Weights of a small GPT-style language model, trained from scratch on English Wikipedia.
Size: 10 layers, width 768, MLP 1344 GeGLU.
Architecture: RMSNorm before each block, no biases in attention or MLP.
Training: a variant of Muon for these matrices, 504M tokens.
Each number is 200 + 20 x the weight over its row's rms, rounded and kept within 0 to 999. Layers, rows and columns count from 0. The size before them is the row's rms in percent of the matrix's.

# up: layer 3 MLP up, 1344x768, rms 0.0622, rows 651-662, columns 0-191
# down: layer 3 MLP down (transposed), 1344x768, rms 0.045, rows 651-662, columns 0-191
# gate: layer 3 MLP gate, 1344x768, rms 0.06, rows 652-663, columns 0-191
up651,103,196,206,187,209,188,221,232,180,199,198,216,187,213,189,193,190,181,229,227,217,200,177,192,191,208,188,196,172,210,186,212,206,196,176,209,166,220,189,233,223,189,198,169,211,195,203,222,212,204,179,206,173,170,193,197,197,206,162,211,218,218,185,197,183,223,188,235,163,203,187,230,220,204,184,179,176,174,182,156,226,227,195,209,204,219,167,221,155,189,213,190,206,183,178,198,202,199,240,216,193,191,190,212,210,187,211,220,214,203,208,182,208,213,208,213,183,244,195,177,190,203,177,189,204,213,203,202,204,195,205,183,223,186,204,169,165,191,211,163,219,217,184,215,220,202,203,234,189,183,220,213,205,194,174,185,182,207,180,198,197,176,236,217,184,192,187,219,203,207,219,211,218,206,192,207,217,206,207,186,218,202,197,211,208,195,239,218,167,227,155,221,210
down651,100,164,217,174,208,243,193,223,187,206,200,204,188,234,202,220,188,199,184,196,219,214,216,221,173,201,195,202,175,193,226,177,227,228,203,171,184,203,209,220,206,237,205,197,195,184,191,194,162,193,186,177,214,216,218,173,165,236,174,197,217,228,185,217,225,204,187,173,172,193,203,146,190,180,170,188,188,158,202,162,197,186,221,172,222,200,216,220,164,227,227,207,181,221,202,200,161,208,204,179,169,236,216,169,179,214,176,202,195,234,213,239,199,207,224,163,207,217,184,205,211,195,190,198,203,211,190,209,218,226,202,194,192,192,187,198,220,189,182,218,183,201,198,207,191,185,198,179,212,217,208,210,228,206,195,206,184,209,210,227,197,220,238,187,193,185,201,232,220,222,236,238,185,214,215,202,168,179,221,186,187,174,182,205,176,203,212,207,223,153,202,189,209
gate652,102,232,197,197,186,212,185,225,195,177,193,189,209,202,197,200,225,164,202,195,196,234,212,224,229,198,211,188,205,238,203,200,216,194,198,201,187,212,222,186,225,181,216,205,214,197,207,193,213,234,184,197,163,191,193,176,202,202,184,248,214,203,172,204,203,196,188,190,217,204,215,209,190,190,193,203,192,174,196,175,194,183,231,208,213,193,191,233,182,195,200,186,230,192,168,214,191,236,187,195,221,217,176,172,203,175,190,187,223,249,147,216,191,204,183,218,221,194,210,229,206,204,229,205,176,161,211,180,252,205,193,200,216,205,179,205,172,181,228,198,197,173,214,211,199,168,169,172,206,187,191,188,227,156,181,192,190,181,172,218,222,192,201,165,186,190,206,186,226,217,214,224,212,211,207,187,209,251,227,177,205,175,214,163,189,202,169,216,185,192,209,204,187
up652,100,219,241,201,179,215,192,202,189,200,184,188,176,187,216,200,198,197,211,217,192,231,206,183,183,164,192,153,198,235,180,230,226,196,200,204,198,206,187,197,217,187,192,207,178,238,233,234,200,214,217,205,164,155,214,214,181,197,180,201,172,197,159,205,222,189,173,196,187,217,192,200,204,178,205,230,217,198,197,230,168,175,196,212,200,209,187,194,189,195,173,184,214,191,172,202,200,210,194,189,197,169,173,180,171,190,186,196,192,185,184,212,194,191,193,188,171,221,217,240,211,184,233,204,186,198,227,184,233,186,180,217,220,221,192,194,180,189,234,198,211,177,193,216,197,189,188,184,205,196,223,186,260,167,169,195,203,224,205,208,216,180,209,219,192,168,199,174,197,215,189,180,186,220,241,191,196,255,192,190,246,178,204,191,210,201,216,165,205,235,212,194,182
down652,102,163,143,198,184,176,196,203,201,186,212,174,178,222,156,195,236,213,193,182,236,179,206,214,212,217,152,211,179,194,179,215,169,198,209,183,217,207,179,188,195,238,211,181,206,201,175,189,201,219,215,178,234,209,191,182,212,171,179,178,199,224,213,208,177,220,203,197,178,214,208,194,204,228,202,193,190,189,206,216,186,192,210,202,224,164,222,191,190,200,201,233,230,229,224,218,231,200,195,197,181,212,193,190,221,209,209,229,196,178,215,194,186,181,190,186,220,183,226,184,199,195,220,184,224,193,196,229,184,201,241,188,212,218,194,212,194,192,160,185,180,199,173,181,242,219,216,211,189,220,194,228,162,200,209,203,186,182,182,170,200,206,185,184,190,168,236,219,220,213,194,194,164,193,174,235,207,207,190,211,160,195,172,191,157,247,203,223,189,210,211,210,202
gate653,090,195,230,210,196,193,198,176,177,251,175,219,194,177,198,221,197,204,204,192,191,212,227,207,229,207,203,215,222,197,194,188,227,200,186,195,209,225,175,200,200,202,195,182,189,208,248,202,233,185,201,184,165,217,214,200,211,196,214,201,182,202,237,158,218,229,189,183,187,218,171,191,184,213,158,223,212,177,176,208,210,184,216,179,181,208,139,211,200,207,178,160,199,210,203,175,195,180,210,221,183,217,200,219,192,200,210,198,171,179,208,213,222,210,193,234,198,212,207,184,163,197,230,177,174,240,196,219,171,198,177,193,208,190,193,215,205,176,211,173,191,214,199,171,173,198,209,204,196,213,172,196,160,232,194,176,187,150,207,187,175,150,213,197,184,219,235,170,215,211,211,196,182,187,224,200,199,188,190,225,204,201,184,182,189,210,148,161,166,213,186,237,175
up653,087,172,163,169,182,229,193,172,140,178,194,176,189,198,207,218,244,205,243,213,175,223,207,231,195,162,190,225,203,196,197,174,185,212,175,148,209,176,196,190,204,188,224,219,232,201,216,197,218,170,201,198,188,206,188,198,218,206,212,188,197,193,204,209,184,218,184,193,203,194,192,199,209,251,191,216,168,188,199,199,195,155,209,184,205,231,220,194,196,194,198,207,215,188,204,217,194,236,197,203,182,216,166,188,241,175,208,195,163,208,207,236,199,198,211,208,176,185,226,237,186,189,252,215,190,192,173,172,167,233,206,201,198,196,204,205,194,181,219,169,205,216,220,182,204,177,228,232,198,221,202,181,193,211,212,191,207,201,195,180,212,178,190,184,239,229,196,169,162,204,190,182,172,201,197,183,210,161,199,202,160,199,225,191,163,197,162,196,164,216,218,200,186
down653,089,183,208,204,204,180,208,226,241,176,228,189,217,252,193,181,187,201,161,187,214,206,164,198,177,221,194,192,216,199,208,192,205,179,220,215,174,190,205,215,230,205,241,190,184,207,222,211,205,212,236,216,188,201,232,194,217,199,211,197,202,169,191,225,199,200,234,218,220,236,198,166,213,215,227,209,207,183,204,220,200,176,211,214,212,208,201,212,207,208,191,225,208,196,196,184,222,233,204,206,193,191,170,230,189,180,224,195,251,186,198,207,208,214,208,184,228,187,195,209,196,190,155,192,195,199,206,205,198,223,174,200,229,188,199,189,191,208,204,194,175,199,155,191,202,200,174,262,183,193,207,221,203,205,169,222,204,221,164,196,210,176,221,199,168,154,212,250,203,177,195,210,225,215,202,202,185,173,196,217,205,202,196,187,218,164,197,168,225,186,184,198,199
gate654,099,226,217,181,206,197,196,192,194,210,209,186,205,234,215,202,205,200,183,189,201,232,213,195,209,212,183,206,205,205,190,207,197,200,164,237,187,196,192,235,176,172,196,187,229,205,221,177,192,206,195,196,214,202,218,213,221,184,167,182,203,162,222,210,194,178,171,212,195,182,207,201,230,232,209,178,190,192,239,236,193,203,204,230,184,199,203,232,201,222,224,180,163,213,222,191,226,200,212,206,184,216,202,213,164,224,186,171,210,210,183,221,183,191,138,190,178,170,210,186,178,190,211,167,172,178,213,199,187,192,194,191,217,185,173,233,219,190,188,216,165,217,202,230,164,221,216,207,195,195,214,212,191,222,212,173,179,198,161,240,256,196,170,250,190,215,199,208,224,198,219,200,161,199,255,186,171,214,191,216,253,190,184,192,209,214,180,216,185,203,225,232,196
up654,097,201,199,204,171,199,197,199,208,192,201,193,183,161,165,191,178,219,213,201,177,193,195,223,246,187,208,208,167,200,176,197,218,191,234,205,206,180,187,148,230,212,264,177,160,176,189,211,198,183,212,204,206,195,207,174,168,244,213,197,191,215,190,193,189,191,227,185,190,193,221,182,209,195,179,209,219,234,167,185,188,201,165,192,206,184,210,174,168,199,187,193,205,174,185,219,208,191,174,195,197,188,201,184,213,154,226,223,172,198,214,210,197,187,232,195,208,193,192,196,250,179,159,215,236,185,216,209,208,216,210,205,153,204,184,176,197,221,203,190,208,191,206,203,228,211,191,219,197,258,183,218,208,200,215,214,193,215,223,185,159,206,242,187,235,200,188,190,212,205,202,185,217,209,170,200,223,162,195,209,186,195,192,220,187,202,205,202,215,211,179,177,188
down654,106,179,194,189,184,211,219,202,194,219,219,212,190,189,213,220,172,142,218,235,212,212,225,238,206,158,203,196,205,179,178,209,169,175,177,189,185,233,217,168,204,193,169,190,236,201,177,216,217,206,165,217,188,179,192,202,190,163,188,184,230,223,169,205,220,185,192,224,220,210,179,190,233,200,179,185,199,158,166,215,176,218,235,174,197,253,165,214,203,214,186,178,202,181,216,156,201,233,202,181,209,216,212,199,208,206,198,206,208,182,204,189,179,194,188,204,235,195,230,187,231,222,217,205,206,193,162,246,217,174,201,196,202,174,233,221,230,180,211,198,201,229,181,213,185,169,182,192,207,190,189,174,187,198,174,211,196,147,212,198,202,199,179,194,190,206,218,220,219,179,239,210,199,188,235,174,184,191,218,198,219,201,162,184,163,184,196,206,186,168,213,199,193
gate655,102,166,209,184,165,212,216,233,180,207,198,169,244,189,158,206,202,212,211,194,165,192,189,225,201,200,230,197,188,203,221,211,210,217,203,227,198,210,164,231,219,206,222,194,233,186,210,182,203,182,215,212,214,191,190,193,192,186,182,221,207,225,225,212,205,201,218,204,227,222,189,216,222,213,220,178,216,183,212,229,206,182,195,191,190,196,212,193,179,198,206,183,223,190,193,152,210,204,215,201,189,199,155,195,256,192,207,205,203,216,241,172,206,224,214,232,188,177,216,198,187,183,197,202,207,188,179,212,209,210,197,210,198,242,206,209,219,188,200,197,194,207,204,177,182,208,211,228,239,214,200,193,219,251,218,166,192,186,213,196,175,198,200,211,208,194,154,203,224,192,202,198,204,211,207,225,218,207,196,199,212,199,208,216,180,228,188,190,164,214,206,180,189
up655,098,211,202,203,183,205,193,212,255,214,228,194,192,199,230,169,223,185,237,233,189,193,222,238,208,222,201,192,212,195,228,183,200,189,233,153,227,195,215,203,214,212,221,206,174,164,215,194,174,200,228,191,222,231,214,218,236,219,210,200,226,202,191,202,185,178,192,216,221,218,230,207,199,218,193,194,200,192,222,163,217,236,215,166,188,214,197,203,196,196,202,220,141,194,239,236,178,197,215,218,187,200,215,242,191,196,167,199,210,207,224,186,179,234,227,194,209,193,217,215,133,218,212,159,218,191,181,194,211,220,204,197,214,194,202,235,207,177,190,201,228,220,210,191,229,185,193,225,165,156,223,185,181,218,194,233,225,184,181,191,217,202,205,198,165,223,230,213,192,219,192,189,206,170,195,220,189,240,165,201,222,190,219,173,260,217,206,195,185,191,189,197,189
down655,098,237,194,188,226,207,197,221,162,196,169,207,187,203,183,238,198,225,196,225,206,199,189,220,197,185,214,201,189,200,160,215,207,220,206,215,185,199,239,223,212,239,177,199,228,194,199,233,178,206,195,208,201,216,203,184,179,207,227,192,182,193,206,199,240,194,204,189,203,181,191,188,214,196,202,180,206,212,214,201,233,171,235,205,204,203,191,190,213,175,206,197,195,209,170,161,200,184,235,185,196,211,222,201,181,224,236,211,223,188,178,179,217,202,181,198,187,244,220,200,213,187,225,204,213,185,195,169,196,198,153,161,169,215,215,146,159,209,204,203,221,227,185,198,201,167,162,182,208,225,186,198,182,174,175,190,198,175,195,210,195,193,212,196,202,222,175,180,195,180,188,208,190,250,217,202,189,188,183,212,171,165,204,213,216,162,196,198,199,201,220,208,200
gate656,100,171,201,197,252,197,197,216,199,177,212,196,194,215,179,201,221,185,189,154,168,183,180,184,212,203,168,214,194,213,199,203,180,208,242,201,209,191,201,190,224,196,205,206,205,206,169,203,192,155,228,178,217,212,226,195,220,186,213,206,204,199,205,179,225,195,200,182,180,186,197,170,194,236,178,196,184,219,218,212,211,189,192,209,191,248,201,222,200,191,199,207,201,221,210,167,176,220,196,194,210,185,214,170,241,218,211,174,183,162,209,207,141,212,176,189,213,205,196,235,213,161,210,204,230,174,212,201,175,180,206,201,166,207,227,232,203,185,217,209,183,184,190,187,198,198,192,190,195,172,217,206,229,209,205,191,163,192,206,219,198,164,222,194,211,246,206,174,216,200,178,219,199,209,216,245,178,225,238,183,202,234,198,214,174,195,244,213,234,185,185,236,195
up656,097,242,186,193,207,205,204,201,207,193,249,207,214,233,203,172,207,165,180,204,213,218,177,199,219,195,205,182,194,221,200,199,203,185,200,208,221,187,194,191,175,230,196,199,216,187,212,208,201,203,185,233,193,179,207,177,179,178,188,195,191,235,202,192,186,210,163,188,187,249,197,175,214,163,201,194,181,213,219,225,193,230,232,188,186,172,248,190,184,188,219,191,225,225,173,209,198,178,199,182,189,187,229,210,229,213,181,195,166,228,224,247,217,235,201,172,170,203,193,204,186,199,196,189,199,211,181,182,165,221,206,251,187,204,206,193,194,199,221,165,218,176,203,204,201,184,219,194,151,175,215,206,228,207,195,203,168,192,207,170,204,225,199,221,204,194,212,196,200,186,198,239,201,247,162,212,177,200,192,195,205,189,190,207,175,171,171,169,233,209,203,215,205
down656,104,213,231,189,206,182,225,169,159,186,169,197,206,170,220,211,158,191,225,214,214,224,207,190,214,194,197,174,211,189,203,192,205,219,174,182,204,172,211,198,201,188,181,194,188,185,204,213,202,187,246,201,204,199,176,206,194,227,216,187,211,231,166,222,187,194,220,243,185,174,199,198,202,222,221,232,173,168,213,195,231,224,198,204,185,213,194,176,220,203,206,170,150,224,213,221,200,175,203,203,205,204,216,191,195,164,222,178,184,176,171,157,204,214,233,192,213,210,207,177,212,190,172,163,214,199,227,213,196,168,192,202,212,196,195,219,209,182,170,222,198,197,206,196,180,201,202,215,240,204,194,194,212,198,216,163,214,168,220,214,195,207,193,176,201,208,180,206,212,209,200,178,187,174,212,187,202,186,221,178,226,236,186,190,244,211,204,204,202,211,221,196,192
gate657,101,193,206,225,222,215,196,197,192,196,171,204,218,192,203,203,193,203,213,228,206,232,203,227,193,213,207,223,206,196,217,152,222,209,193,204,203,227,204,187,216,236,191,221,243,222,182,213,164,176,184,199,214,209,223,212,217,138,179,205,195,178,215,209,198,218,221,201,213,228,169,176,211,210,177,205,210,203,176,182,222,206,182,201,196,218,212,235,198,198,213,208,238,202,194,193,206,164,204,185,162,214,204,198,185,229,178,187,204,177,215,220,211,217,217,215,216,190,173,228,226,185,178,165,188,176,204,180,202,200,219,195,192,210,207,190,176,185,196,239,173,137,195,178,232,176,158,189,205,229,210,181,174,202,199,215,219,174,207,224,191,195,199,182,181,210,159,199,223,156,200,222,160,209,240,195,188,175,201,206,209,201,185,201,200,220,178,178,209,185,185,203,218
up657,104,201,242,242,175,221,192,221,193,161,184,181,205,193,209,189,200,242,224,226,201,188,202,205,185,191,205,179,188,195,227,180,196,200,205,191,202,204,220,200,220,208,171,227,217,203,191,158,185,228,227,249,238,186,213,201,186,165,203,221,180,211,227,199,227,174,208,208,165,193,211,193,208,194,203,191,218,231,183,197,165,208,191,196,161,183,184,194,194,206,212,227,190,173,193,180,175,137,190,209,195,192,200,201,254,220,209,217,234,201,173,231,181,200,237,207,188,160,243,213,206,179,222,184,194,205,155,223,166,196,208,200,207,203,205,195,214,196,200,248,161,197,190,188,212,187,210,234,186,190,199,181,151,185,185,180,201,199,191,199,221,216,201,193,220,218,223,231,203,177,197,217,179,184,199,190,184,168,185,201,214,215,205,215,198,211,192,178,173,197,213,216,185
down657,100,192,191,189,205,223,239,204,202,223,227,191,210,193,197,204,223,208,225,197,193,227,201,185,171,175,166,194,206,186,226,208,220,179,245,169,189,207,189,222,184,201,209,205,208,202,220,207,187,209,169,159,208,163,214,205,176,205,158,182,210,171,204,159,189,214,178,213,188,188,205,244,193,192,200,206,157,180,226,197,200,193,201,168,210,209,208,181,196,220,188,157,183,197,239,223,195,229,209,233,205,197,194,195,197,194,193,194,192,168,202,210,190,205,162,178,214,181,180,195,192,219,169,199,206,252,197,217,201,205,166,203,186,190,217,214,189,201,169,181,208,214,162,203,185,211,188,196,195,232,185,203,217,203,198,218,213,190,223,218,219,180,193,200,180,205,145,198,176,192,215,229,241,213,201,188,211,233,247,244,162,198,211,196,211,187,193,224,222,225,189,164,193
gate658,094,201,168,162,181,187,208,250,215,190,204,214,187,209,213,181,217,195,219,222,214,224,197,192,193,158,162,182,189,182,209,222,221,174,194,175,232,208,226,178,177,192,181,191,196,199,200,204,227,190,206,191,190,206,225,187,200,222,186,203,205,229,203,204,224,217,241,176,177,217,180,202,177,166,192,186,186,182,206,205,223,198,195,211,166,231,192,167,205,181,203,170,172,204,175,201,168,219,193,189,209,173,221,230,179,156,214,190,189,214,200,203,200,166,212,216,144,218,216,224,218,215,187,204,222,197,182,206,202,167,200,189,179,187,196,198,212,240,220,182,214,220,160,208,166,205,219,220,211,188,198,185,183,198,226,180,196,200,169,232,162,204,207,240,149,184,215,197,185,173,212,220,224,195,187,260,186,177,210,210,212,217,198,210,202,169,191,199,178,224,198,208,213
up658,101,238,197,229,228,190,204,188,245,198,204,172,196,231,179,213,165,215,212,202,185,162,163,199,203,205,201,170,163,205,215,185,211,210,220,180,205,195,190,246,189,185,169,187,199,186,194,220,209,221,180,182,230,216,185,203,183,220,199,188,201,211,236,211,192,192,196,218,215,193,190,188,207,162,187,249,197,190,193,204,199,219,208,163,188,175,206,232,174,217,230,217,219,227,188,203,219,194,176,210,233,203,195,183,173,189,215,171,202,198,199,194,187,209,199,196,242,228,198,169,210,175,215,237,168,221,172,183,203,203,207,181,178,225,210,211,178,190,235,185,206,216,209,206,172,183,207,187,178,205,184,181,196,197,198,211,217,210,204,196,223,185,224,183,209,189,216,159,193,184,217,219,231,224,207,188,215,191,227,172,197,160,173,206,200,179,172,136,206,200,200,208,216
down658,098,198,171,212,176,173,168,225,219,190,210,206,228,162,204,231,183,173,196,196,182,209,205,193,234,199,185,184,251,207,183,193,231,204,201,194,185,210,214,170,246,175,158,199,179,220,246,184,170,161,200,241,201,187,193,225,213,205,184,189,195,190,180,206,187,195,214,232,196,183,227,207,172,191,225,199,252,202,169,207,215,211,214,194,189,218,215,197,220,198,202,205,201,140,207,211,202,206,212,201,190,181,185,205,187,235,157,222,201,187,173,190,219,190,202,200,214,169,201,173,191,191,196,215,210,167,206,217,206,214,218,192,221,204,175,178,197,197,206,209,175,178,185,224,221,190,188,209,212,183,226,162,211,219,182,197,206,210,206,188,201,186,167,211,189,214,196,180,213,207,187,184,219,205,199,197,220,158,172,215,180,211,176,188,210,250,237,231,185,205,187,175,178
gate659,108,184,165,199,185,154,187,200,210,184,232,212,190,219,165,216,193,183,206,188,241,190,207,202,187,206,192,209,194,247,222,164,201,189,215,185,238,211,215,187,200,249,220,213,224,202,175,191,188,170,216,191,211,180,221,170,189,198,185,185,172,200,189,200,193,209,183,167,240,189,188,207,200,224,221,210,214,218,231,215,215,175,163,224,238,198,229,185,220,190,184,233,200,209,161,197,183,215,238,159,221,188,209,183,170,225,197,209,198,252,209,259,197,225,206,227,222,217,208,193,183,197,212,211,179,172,192,163,192,197,183,220,186,194,185,211,225,205,188,212,213,184,221,203,214,197,214,184,225,189,216,206,215,205,177,170,207,219,217,220,215,220,234,176,205,196,206,207,167,207,225,248,208,217,184,209,181,185,180,198,224,193,193,215,218,235,225,196,188,194,166,209,175
up659,109,170,196,178,190,196,223,230,184,202,197,214,224,232,201,201,206,233,189,176,193,194,180,203,240,225,182,188,197,201,209,160,200,201,214,228,213,184,240,215,189,200,205,198,202,227,189,164,178,180,180,220,214,182,197,180,204,232,199,212,193,198,174,221,191,202,188,190,167,226,198,217,187,204,217,192,228,174,200,214,186,191,174,196,248,204,232,188,211,173,228,206,178,156,204,218,197,165,169,191,206,221,177,193,197,188,207,177,213,181,211,179,212,212,218,199,227,191,179,179,221,203,162,236,188,188,209,201,203,178,214,206,185,158,191,210,208,191,194,214,176,225,194,199,224,192,212,204,173,195,235,203,215,167,175,236,228,214,241,167,184,202,233,201,246,216,199,204,151,179,216,214,207,204,185,214,198,197,204,219,202,185,176,203,184,197,180,205,213,218,216,241,239
down659,104,219,243,196,205,248,242,195,222,205,199,183,210,162,187,227,196,210,200,226,214,177,209,181,161,188,202,212,181,169,190,227,188,186,196,204,187,208,190,177,218,209,204,202,180,194,233,191,190,220,149,214,205,184,182,179,212,197,254,189,213,194,206,179,192,171,192,179,209,211,162,203,187,206,217,203,215,180,175,177,200,211,223,215,217,197,189,184,203,212,206,195,220,234,182,203,201,207,155,219,207,203,216,190,238,179,196,190,211,214,200,197,185,173,206,217,179,190,208,213,203,216,193,168,226,244,201,213,178,182,225,168,197,199,183,199,159,202,232,195,195,230,177,190,188,225,200,179,228,237,216,199,200,202,190,221,217,196,223,229,192,191,214,163,195,226,188,170,216,163,189,170,190,241,175,187,202,180,212,194,195,185,190,214,187,246,207,204,211,172,236,175,179
gate660,094,186,172,196,198,177,174,205,209,216,234,190,222,210,222,197,239,223,198,196,208,219,171,242,238,206,188,199,220,209,199,218,185,169,155,218,216,259,215,211,214,200,201,206,188,198,183,207,201,214,187,189,191,197,201,204,224,194,238,220,235,203,190,197,192,200,217,197,194,203,162,201,219,207,176,242,166,209,163,194,215,195,208,205,217,186,166,203,241,223,218,183,224,192,213,174,214,176,216,218,195,150,201,207,225,231,215,207,223,200,201,189,184,221,178,212,215,213,210,217,200,203,186,197,204,235,208,200,197,218,234,186,215,196,219,228,201,183,169,181,224,231,190,203,202,176,223,229,191,203,216,196,210,194,208,256,214,198,207,248,215,176,217,175,191,203,194,212,215,204,201,202,217,184,178,186,196,189,198,220,168,234,197,212,229,224,185,262,224,182,183,182,197
up660,093,200,224,204,158,210,226,209,203,198,221,250,173,211,178,148,207,195,211,211,195,234,214,227,180,236,174,211,221,201,187,210,230,205,200,192,185,213,190,220,209,208,222,245,209,200,180,201,212,176,168,205,222,204,187,217,172,179,231,196,225,178,196,210,183,199,174,191,211,182,204,199,183,213,193,224,196,213,171,201,203,215,219,195,206,190,217,210,221,224,211,179,219,187,199,192,202,176,168,180,217,195,209,177,161,223,211,187,186,225,213,175,195,216,181,225,211,227,187,203,159,185,200,193,174,192,215,197,179,209,209,218,207,249,228,245,187,197,155,191,191,209,181,171,194,188,188,187,225,175,197,207,167,211,228,184,182,221,200,195,194,214,174,175,213,187,182,162,202,211,217,205,203,205,182,197,187,223,217,213,187,239,204,173,204,235,209,179,250,165,185,208,207
down660,094,234,164,179,194,192,195,177,196,205,214,206,175,200,193,199,207,220,202,220,229,200,195,195,179,173,207,193,196,206,176,208,207,186,169,203,194,221,208,216,218,205,220,192,160,196,202,172,190,194,178,209,184,190,212,212,188,240,237,208,168,232,181,197,230,213,252,227,196,232,185,198,226,205,183,227,187,202,211,177,200,184,213,194,182,203,199,206,233,213,200,200,218,196,176,190,200,164,197,206,209,177,198,231,187,194,195,210,231,215,176,183,251,197,179,207,163,183,225,220,187,207,174,205,203,204,200,209,194,217,221,190,206,175,230,192,198,214,189,213,189,211,215,171,225,183,194,181,210,185,202,220,177,188,170,208,205,232,174,229,224,196,195,191,209,204,191,199,185,188,194,148,173,196,208,215,208,203,179,215,142,208,211,195,212,240,194,191,205,178,213,221,166
gate661,113,190,197,195,167,223,182,230,191,190,159,193,212,223,211,180,193,163,192,212,191,197,224,202,180,201,191,179,246,187,222,184,192,189,180,173,193,186,187,199,224,192,212,217,226,220,229,186,205,225,243,230,203,223,221,193,250,230,217,204,187,189,237,186,216,192,213,189,188,196,213,225,203,208,232,161,216,170,187,210,217,199,205,199,178,150,180,200,233,199,213,205,204,197,191,224,179,210,210,217,235,239,211,171,204,182,211,184,195,170,206,215,179,210,217,198,192,172,213,196,182,228,200,218,181,182,199,190,202,178,191,189,217,173,233,234,236,198,223,222,224,208,187,188,171,215,247,216,204,195,188,226,198,175,193,209,190,226,241,201,177,180,178,215,200,229,186,204,207,232,217,227,161,186,189,190,196,194,220,210,195,191,180,190,164,169,222,210,181,191,212,198,158
up661,111,193,202,192,165,160,207,213,192,167,153,202,228,224,159,197,184,191,166,200,191,229,205,219,222,198,205,223,200,217,202,212,224,217,194,172,222,174,239,178,205,190,206,157,178,210,212,196,204,180,182,200,193,185,234,184,200,211,189,198,211,188,201,226,195,202,211,186,194,174,219,199,242,211,208,237,192,190,226,216,199,208,215,208,199,164,197,172,215,207,178,222,199,198,200,204,237,190,193,178,217,224,177,217,200,206,229,206,210,208,246,207,197,217,212,200,214,190,166,178,181,205,232,234,213,166,194,191,178,200,188,214,196,191,191,196,202,219,165,224,186,190,191,224,215,216,211,177,200,206,184,199,191,161,206,211,178,179,167,201,204,218,234,200,182,198,221,196,189,211,210,193,197,203,211,217,241,213,202,168,211,193,200,191,216,198,175,204,181,150,162,219,188
down661,105,210,169,209,212,218,231,189,189,217,227,208,198,195,194,224,191,178,241,179,206,220,218,218,240,222,185,233,218,200,179,191,220,206,182,178,185,220,194,263,180,223,228,202,231,242,206,176,187,210,222,186,194,206,211,232,211,187,182,173,218,231,187,175,189,190,210,231,188,172,192,205,231,213,219,211,206,216,186,188,252,185,164,210,205,230,236,227,169,203,190,204,197,201,230,174,195,192,228,213,183,195,195,227,187,192,210,178,182,209,159,167,185,163,164,203,208,218,145,220,195,163,148,149,206,191,215,193,203,205,198,200,225,206,179,217,177,201,216,187,190,198,193,171,226,168,216,217,182,153,203,171,151,172,173,180,218,206,225,212,196,208,222,212,209,217,223,217,223,222,173,214,213,159,208,177,201,187,205,213,205,206,203,192,199,213,218,181,215,198,185,179,187
gate662,101,214,218,191,183,196,198,186,187,212,176,230,161,224,227,190,226,236,158,203,227,196,184,204,208,239,178,215,167,218,217,208,181,201,218,183,206,233,206,212,211,230,242,185,184,211,198,212,177,190,201,180,184,195,210,188,198,169,195,196,220,194,222,167,174,196,227,190,219,207,171,222,209,190,226,204,237,224,198,158,180,214,173,172,203,217,207,182,206,190,200,212,213,214,224,187,202,197,191,191,212,207,234,177,166,183,213,217,223,207,168,224,218,204,232,220,177,212,168,212,180,280,190,189,194,164,172,192,206,208,223,204,170,236,212,179,207,199,179,208,207,178,226,207,182,259,192,202,251,190,208,189,152,185,206,224,168,192,185,189,205,167,178,202,179,225,188,175,213,204,196,195,190,225,207,179,173,205,198,193,208,193,234,185,204,211,206,218,196,200,221,202,162
up662,100,197,193,227,217,237,200,205,215,199,231,177,199,180,195,207,190,173,216,197,195,224,193,188,195,185,239,203,223,204,192,200,186,201,187,205,217,183,184,200,219,187,202,203,226,174,198,194,181,202,212,242,222,222,179,227,232,193,227,191,202,168,189,186,185,222,192,208,181,183,203,197,207,239,179,212,194,204,188,227,223,176,238,207,216,177,220,199,253,245,217,189,225,158,204,244,185,216,165,203,198,214,188,218,234,205,199,170,166,198,219,203,184,180,154,239,212,206,233,197,233,157,192,212,181,212,191,185,206,191,206,217,218,198,228,208,214,178,207,234,189,225,218,180,172,162,234,202,171,221,168,214,184,217,210,211,198,192,203,219,228,205,204,167,211,182,202,203,211,197,183,171,215,197,171,203,185,189,187,200,201,231,211,210,195,190,179,168,187,185,194,222,214
down662,105,193,203,179,175,148,199,191,188,223,192,243,203,213,203,196,226,215,186,188,254,195,202,194,190,191,192,227,240,204,198,211,197,183,164,209,205,234,178,183,218,199,196,195,188,167,206,180,204,196,182,197,158,183,191,193,176,193,215,230,195,192,186,213,215,188,228,227,202,211,207,206,206,200,175,193,174,212,213,179,154,211,168,224,196,212,169,199,190,188,209,199,206,203,194,193,205,203,178,185,204,190,225,215,150,177,167,200,175,200,187,217,190,185,229,199,207,204,175,219,215,236,185,183,178,174,177,201,224,206,211,173,183,228,197,164,162,204,195,185,213,197,211,212,186,212,206,211,206,231,209,183,192,187,202,220,221,207,243,168,212,208,190,159,188,205,206,193,198,167,223,198,194,235,181,210,195,219,178,212,248,214,205,169,210,192,212,235,192,175,174,200,156
gate663,114,201,155,195,169,218,207,173,199,200,198,212,192,196,209,191,217,194,215,219,212,184,167,205,201,190,218,223,210,197,215,190,187,216,199,141,166,200,212,187,170,190,203,208,153,221,207,206,184,232,182,171,217,201,246,149,201,193,188,206,187,192,186,189,190,229,220,229,191,219,200,199,169,209,161,209,189,219,202,198,202,158,188,206,216,205,177,183,218,222,186,229,207,225,227,213,193,183,206,214,172,179,198,217,176,179,170,208,223,229,182,183,235,191,205,179,179,229,210,151,251,188,234,178,244,168,220,209,197,244,199,196,176,207,197,218,221,201,195,174,212,210,223,199,212,248,174,199,212,163,210,223,208,189,185,191,149,236,173,204,214,234,186,201,176,202,210,201,185,235,237,201,201,202,203,191,199,175,202,182,196,215,161,206,247,206,167,212,197,181,171,217,188